Part of a small language model's weights.
Size: 9 layers, vocabulary 2048.
Architecture: RMSNorm before each block, no biases in attention or MLP, untied embeddings.
Each number is 500 + 50 x the weight over its row's rms, rounded and kept within 0 to 999. Layers, rows and columns count from 0. Numbers have three digits each. The size before them is the row's rms in percent of the matrix's.

# up: layer 2 MLP up, 512x128, rms 0.147, rows 108-191, columns 0-31
# down: layer 2 MLP down (transposed), 512x128, rms 0.131, rows 108-191, columns 0-31
up108 081:528434482464470578417561581493581438519605435544465550528457442468502547572561600515486463537523
down108 086:464505509523506413461422437433493542471450475514560631508436509512530462410462467534547587547539
up109 111:431431443539484531491451554480561532490535541575557560462483480415493435506505547468531508498533
down109 114:439463512514413494463539416475526510428602420407422463577536482583480555523525413637462475439496
up110 106:466510507506540458516608516498338562499425501475579527469489464587537542520420529538469526517588
down110 110:395476452574502470526414472503446469539475409535539483474482416372502560490577439577512462502498
up111 098:472562452517468498490512545460559475452514439472547424527484483394499575515389507490526420525566
down111 096:529478512499555500540583466477443563559530495432500489466574588517464462550479480563447457447473
up112 093:571502499519507459518502546485549487535460512535567440578503518514453523390475440518517491451445
down112 096:486525480541523496501528438426468473579526517547467573538470417516578516471537593442437466454612
up113 114:486472513461396492405480492492480478426613500609563537501538521492420412473575465439539629466478
down113 112:460540525564473554492551536489423500554506539500404623459488509612531466553486513538458417537522
up114 088:503500514527538463496525557517421511441529442521475547527449527524423526506415549566539577462545
down114 100:505554517451474480488437472502481585510524425577467457509419553484566481549493475488520562444424
up115 111:469477469539500554423510543472429394474508501474527461501527482498551606487450438510449420484508
down115 104:543533564528497470503397483448495565482526482516557568407495490433607510502530473622544625443593
up116 100:571575469487427573540469461528472498490410412441491400590500472531510548574517528455505558483458
down116 100:483493487496497471571545396522601535486345519476468527554484453490495573530501449560460511515462
up117 107:439461606551525470477480493474472456494550457544497446494490495429558559448530471473490467449479
down117 101:406534519458477560542560548454489448467471487608521491509491469486465484481467485508521536581447
up118 087:445431486411536552465424512482535620558496422447550446553440502533571397533483456509556582438582
down118 075:431470429551526490547636482518476429544417523588510465562470524412531497528457463500486486506499
up119 084:446510481427546450476444478532451436578459535435585438541548553498468507517471589502486567498472
down119 089:520442507484458544493371454499485480438552550507393504589593543489468396484418515548495466545561
up120 099:515522525558448445488528486489446485515518516549489452525577440438458516512490504395429498532435
down120 100:544425430552628511470535504510462571505468556519493570486457471592506519410469504473526555497530
up121 099:488431539415586593476507523440413470449494586508563461460477439481528509411557474564468417564562
down121 116:462539527419578625496441515511481490430481576521521546446498510532469589524457411545441558509473
up122 104:432483465472484540479487501408498505454433415480486502468410535457531625468459519505652502425549
down122 106:457473508551545447478561455500468468453464533482504404557464474462490520488586474436538478386511
up123 104:480533479564584458472580414550507502507497406507517539482515609507540481428487466538506493522521
down123 097:510465501429537503528533513527554510494556454460466571500466537570511470467534564573492475514508
up124 115:625582489439562532387429532494476466472510600588495496447515448503439520417492428499454522491449
down124 118:551443447507544485411423532375483447465538601462535430491581538530419507412485489538469512445520
up125 102:434485487509490425548524541524520490463454542471493562519429498529476448499528371514547454526551
down125 115:434435528449424399455470438546466537384455589620470483516602531518478443529607512470514549511466
up126 102:518444492492362453579522455573508421508596463474478454461372492459455507515525427497432482462508
down126 109:537495546506622500524452471483510533502453503457551554429444617607501556486517563541435528404481
up127 106:599471553499594527452441574542527467491459560470532396431502469528571454433433544498473509481507
down127 106:476508413427414511424547502576518562461562484584564535392530571536438448589486520567498558515472
up128 103:525399488557454498572499535511463543536450444567372465448450521505418508440458500490565446506503
down128 098:490511498470557517531496481519609476469576541565471484560603373498532566498562473464514599483530
up129 078:589494595460371506467496546562483550508402482566481418510562459432461540498454517448508447447486
down129 077:511526527497505487558536450470542530487539503480535444604549472462452517613510504526519527504433
up130 094:502520400513544421560421560493494477449493475452536562515483475477429458498438504533501488537478
down130 099:554479576586479592492539453435474489566507438495542619498567525558483483510537475473444402566492
up131 094:404515541518497528575528410409467407445557482460552473472488552438505559469456547504495519442459
down131 100:568441523381486432437505517486522426526534493472599544508511538449458447553407472496536588451497
up132 068:488463531458404504473456389508490459515527488493499457628526468605471456412549534606485553569468
down132 073:436522463521527435470457441543463581577433467517492459479492501490577513541472527446611519535446
up133 121:408527492473533584464484460482580466478403522467560438489516536531647592467495520492587492505554
down133 103:487569574536455545495524519531511570482395600633456432452456522564624528478496517535467511589461
up134 105:464489537384499485597575503509486481500515533451512494451527425464486553473514517453562506580431
down134 100:503450541507500496498475506449407530625538493508443454443503527505543364537427478465456407526516
up135 109:483397514498490520578497462437504536453433481533466410530542493491527539504399392498581525527446
down135 107:546510418487403472547357499532528517437534453608465486503483474514448524477495478487555584555534
up136 098:559526448563572584536472522658501529550489467463422489474519549514459497435483491489523486513363
down136 099:563659519414356547400429513380564494481455498531512453556448537501520574558449508488488494541538
up137 116:536453534443491463461496481501453423535502501515435480477519484501552480558541481498573529527449
down137 112:452488502488412474500571492493525553510406508517575438486454485482515501470561514605500530469509
up138 095:609539501499476484494486566526509469489532447456501504521548517383537522408599512501464446405493
down138 107:430394486408465586573542431518509545447505558478460432460444589547438586510600624509519427356564
up139 090:643521529474537374448480518510466452472512567482559474443399485606494480578526530456528565488483
down139 091:486351436506503464536532564471497464462499491455452502527620483477504590499514478474562472393522
up140 098:540459468513484453452455490513476444550362496435606551491531500548447614564460438524426438493578
down140 099:501453505515518553484496522534440500603430483508586510471500537447525510457570416475511511510451
up141 109:491455443477446473488473494469538480504400446602503515499471494491525533455514443509562371473575
down141 115:589356448471496428467538494513533505536584429534509491501512631549549535453489573462404569518505
up142 094:502569543542452435543534597520462500491439428492403508522607545477449648494513491398546402574556
down142 095:423483482588555503542491400529502503549505626668510456461472567473533532483527531648560491534470
up143 089:492561459562512518566485484473537533430457453544581435469423523512509547458460533509551510607520
down143 094:507533486572480543514527472412471564515493477513569563484487504459517507553562491485536574565593
up144 102:459509512482550535498554525504515506589483490511625412443531516447435531495462554424458404506523
down144 104:528578462504519430538511510539484489490579499641482430474496486541517563494551553513443419534474
up145 126:445509472506485553479517452601515551497481490537496572409491519478490546564483404515550484516469
down145 118:429514505537526472558565506536442530513455555455619550424579464477520606446554521514438478483482
up146 094:520431479552521510491426498585481531563550523395547549480525492613558431502473442462494420516549
down146 099:511518548430574421486485548490564514422420508599566423540469487462446510459505441480561538461560
up147 088:517576514463571605539537489511546500518496480507544530500513457552541499591398533467449492424474
down147 096:541446452444473541487552568535489481581495495501532465491592503561401543502629474475594480517462
up148 111:418455446489464433405506439512450520587434485574421457555448514486509503503487481433624479480486
down148 103:507504442524491490477461428445524472558516599508441456549498569552599545515485508482420528470642
up149 097:463564483492453588478482525534594393569499508511512423450402415502431596507508596494475506496558
down149 095:587516457416494431471494571566541526515525596470488457516462459527489506474479593524521524496490
up150 102:506464519513500572421473503429481498497454551420568580468422480489433540547502480581447512473567
down150 106:527518387530554488537487538441545485458473455515519502452537492508373494564540548457537528434609
up151 100:541491600447578502387472456450473469520462530541511497564477477562459582495496526574531461382495
down151 096:515491479529501603538505620436577490518554527485506472473479504454571461557449512483452404533550
up152 103:511549492396429549541545422471419528525477560444490505543448504465478504392575465463548518550554
down152 104:491531453506505578500517509606572444433528493490492397564456490553518452542513545531379617479549
up153 110:556489417434530504492563495405528605476512493475504522493480493515487509541564474413549508535491
down153 103:574486505493480565526451543441467503466438424477476463501476507407608441479445536502510461491493
up154 097:547514499491460541552629493447481473575492456429533567513448537490526474449524560501537469473547
down154 096:556468580486505428567488476461521561563423586512493535479395523476532415535509561495495409520493
up155 077:552434462545525494470434487533545490424502464512579542493560537447535590544537487503594584507534
down155 076:475517464470517491455464557558488550594465485462432421447438480512513517551392489424498545473535
up156 104:513512435424442513427511477519521481472456441442439489474592420498467481506515483571568430480473
down156 100:502474573514526486474473557456515516512550442523570517511521499435460521578424631406443614467484
up157 110:527594466469516437554526547517399478365634517500373467527499505566522460486539559565507588491504
down157 110:526452472563508503386544513405504428515530572548562416528499486518448524517501521473498472456499
up158 089:515505482408491524567461495503534483496505552477547490446465542573455414444519403518560537471490
down158 093:558482497585482524485555551423531442402494544540453452523521516635478472518557430505552545434517
up159 111:481474434474501538576592491436562516434461439470591405430476471577555558425562570438378528480394
down159 106:501488468406531516476469498460525423505404480518500449506600557523550495507447542494480545498527
up160 109:420496448532499414487527486540548535465448471560454456481511468440538509601422449496537445435355
down160 085:418557582470496455493482522506539590493490538497429551498468501428580439539541576491430494428493
up161 122:558391411560498486510435440580449534435492551567479423460519554493584511423481447449586543518458
down161 114:474522492368490460504591515548559552564508535514461525557493478482522489550505525421469464485444
up162 089:392483453431576438600505542545513541546446447428544398541503568489428468412450447454511538399515
down162 089:452478490482525506429479470458512465579435447496495444538560492550571383526554459502446522446482
up163 092:544472541497512530481510498489603446597613487557532561469459509451458533524471470568552462517504
down163 102:538483460458511558508418481505574506471581430506401441472473459496507393504501538515389540558561
up164 087:534503486485391510430562480459488500560464406352591507451517538473628471485499484482574518591447
down164 093:478508435455538501433496537464421522428417501606583462510490573440373459450543496490479464492463
up165 102:547599663488500452522521522646521472507474455536567531562510479500497470474499606469499522509579
down165 101:528473597543518480511409608545452495451497413473456416518607538520465558558452507578456574501531
up166 102:508488390505416484571483479595530449461569482535473375506528469641558460506578537540590462486472
down166 093:505547527482508514597435531463441562539476480589505422568542548483501487471573526423471448460508
up167 094:428480494521511525535518388428496481533438443534549518437506507495484481556566457483556404490515
down167 092:562510414518508524458514498453553490508543462527453501493584486455480525387552314476491439463485
up168 091:579497501478525601514520449523498504598553413458541488463476391557442521582498469529401424453395
down168 096:482427498511373474506512443528377405505475453471495478574559513497494490466434551497430494505565
up169 091:437454544491430578564454475518526426511398446490417490499497473444518476429553517603643502467485
down169 096:520502436457489497489561576454462466499542474373543592439515583491442490522504435463401458439468
up170 072:458456474533472542503529563567492489550490487536503507432467471466483443547521520568440496545458
down170 077:457476469482393579502479556587554517464508531497380466470529459392435426497478475539460414515387
up171 112:510533571489568448428579517503536558556429459515628557465511481606484501564558487507427439503475
down171 109:622502468417459526566427490535540504544552536502474557504520494597513524554496496585511433489458
up172 108:486419440550472466549471562478492508473500513477531399425471497498472505460528523510459550436450
down172 108:520529446530508559495561540483505556534533474498414425497497497531580427493637481483447516511555
up173 075:473529514525553471481549524497418485526516510414495609518422521437554601461441536468413550500488
down173 080:450449458482537523626549502503443448435483524422528482538491456479483497394395459541413447492454
up174 109:498546517484511400440486454457464438435541494581504485476605528472490504460491524548432469533490
down174 093:453617446490553475482573447503472459487528563335530508474442478435648531537475533513504495489583
up175 090:571542402482476462585606512483533425470439545538492523416441517532493518485537492536540523608488
down175 087:463521546494484550446504535506551465504537562549500468441513501485545485456456545484435545440406
up176 094:494453532510403434482575486592445611535468444522435554543485493473569505562495439594529542424477
down176 093:526509465569606531444519529525443474502565535602544447505581481448539539381413588479558533400397
up177 088:433471549438467469466527518444521472417500489506513540430490564385530484549466506415577525442543
down177 097:451441505595491500562444537435587446488514436508456496501488495396540557458491498641466550515466
up178 094:493550458567460500518467478534573490480426476559567518479567498500442560401470477479496488538469
down178 106:546492486510475469564536553627559440443546427569569536497634475444505534486514434557487432525508
up179 089:476557424518431430481427533520581509481471485383459365455523405517612489481467569485472459508549
down179 102:487454488581509480590454515517490498504443418476447571489529460603540513582509516565547413455430
up180 100:592493602456494520490541510433483471467532485477433482503501556524502350494417458440462538405500
down180 107:474486452541548534507461522488444485506486498515484536432507566460567463527483469472526584546452
up181 097:529507536550525435449448481465444466481500516501433512539499473480436557449500573504556525511471
down181 101:517522472479482519509418451475574419479536499520468442489500371548440482340439491566486455506510
up182 121:518507559516457513441468555520424525475462475454487438448495579456466441471481485496537423494468
down182 098:549587516568476456469460521518445491526490525475494463475473639491485401600560540499476541578438
up183 104:454555479614536612470564600528439523489472474435498527516518499470433557474545517531452460566465
down183 093:506544469552574472528553436458451517501482492510418480476581483395552450452545580584463536457485
up184 095:500525443549494454528423459521516525458482545540583525562402522527593440481519542566461513502557
down184 094:500461694416495591493488415568496520596391488520501529437536540468548492576456521402536499534489
up185 105:470465483420509577503466493500588574487469443511489434486544565413449512477467546473514380497496
down185 108:504474560538509487485511459529426485453555441542434457539533540488597497471452415515544550477440
up186 104:501577500525448467496448446472610594478470529448420483578467476602423508651498449423537613523477
down186 103:557420575479531447578478459522441479413465513530524443546478489492535524483552494481467505570496
up187 097:542516495497576502524534525528541395545447497577553541567554501514489534471513534449555583548493
down187 097:447546495476500535480480421456556525476539481551488586487502484446499412541557519505453470536467
up188 105:454517425466477497499524416487505464474493475431430531544538501394481492442451508508541479403535
down188 110:593482466573572548493503506328447408552564555395462530538477501529528508401565472494534520506507
up189 101:371574520516449488425544539535500453545556447550566494475473484553531552554493487491423463480558
down189 092:471488549517556472501497515598476490387549535474487475454599418493524465551512406464373552492511
up190 103:603432529536560554574522423451424465541470465480506463495536511461510538475561583517434532523552
down190 106:517461502572446550525539443573450583443456580507462487401407487425571463552551554471499467544434
up191 103:451569452506454515498458552539465514615504487483469459534373516546510499487501589461534388541547
down191 106:445503535483472472513589540527525514574475515462521478550501464495504541472412556481496419483511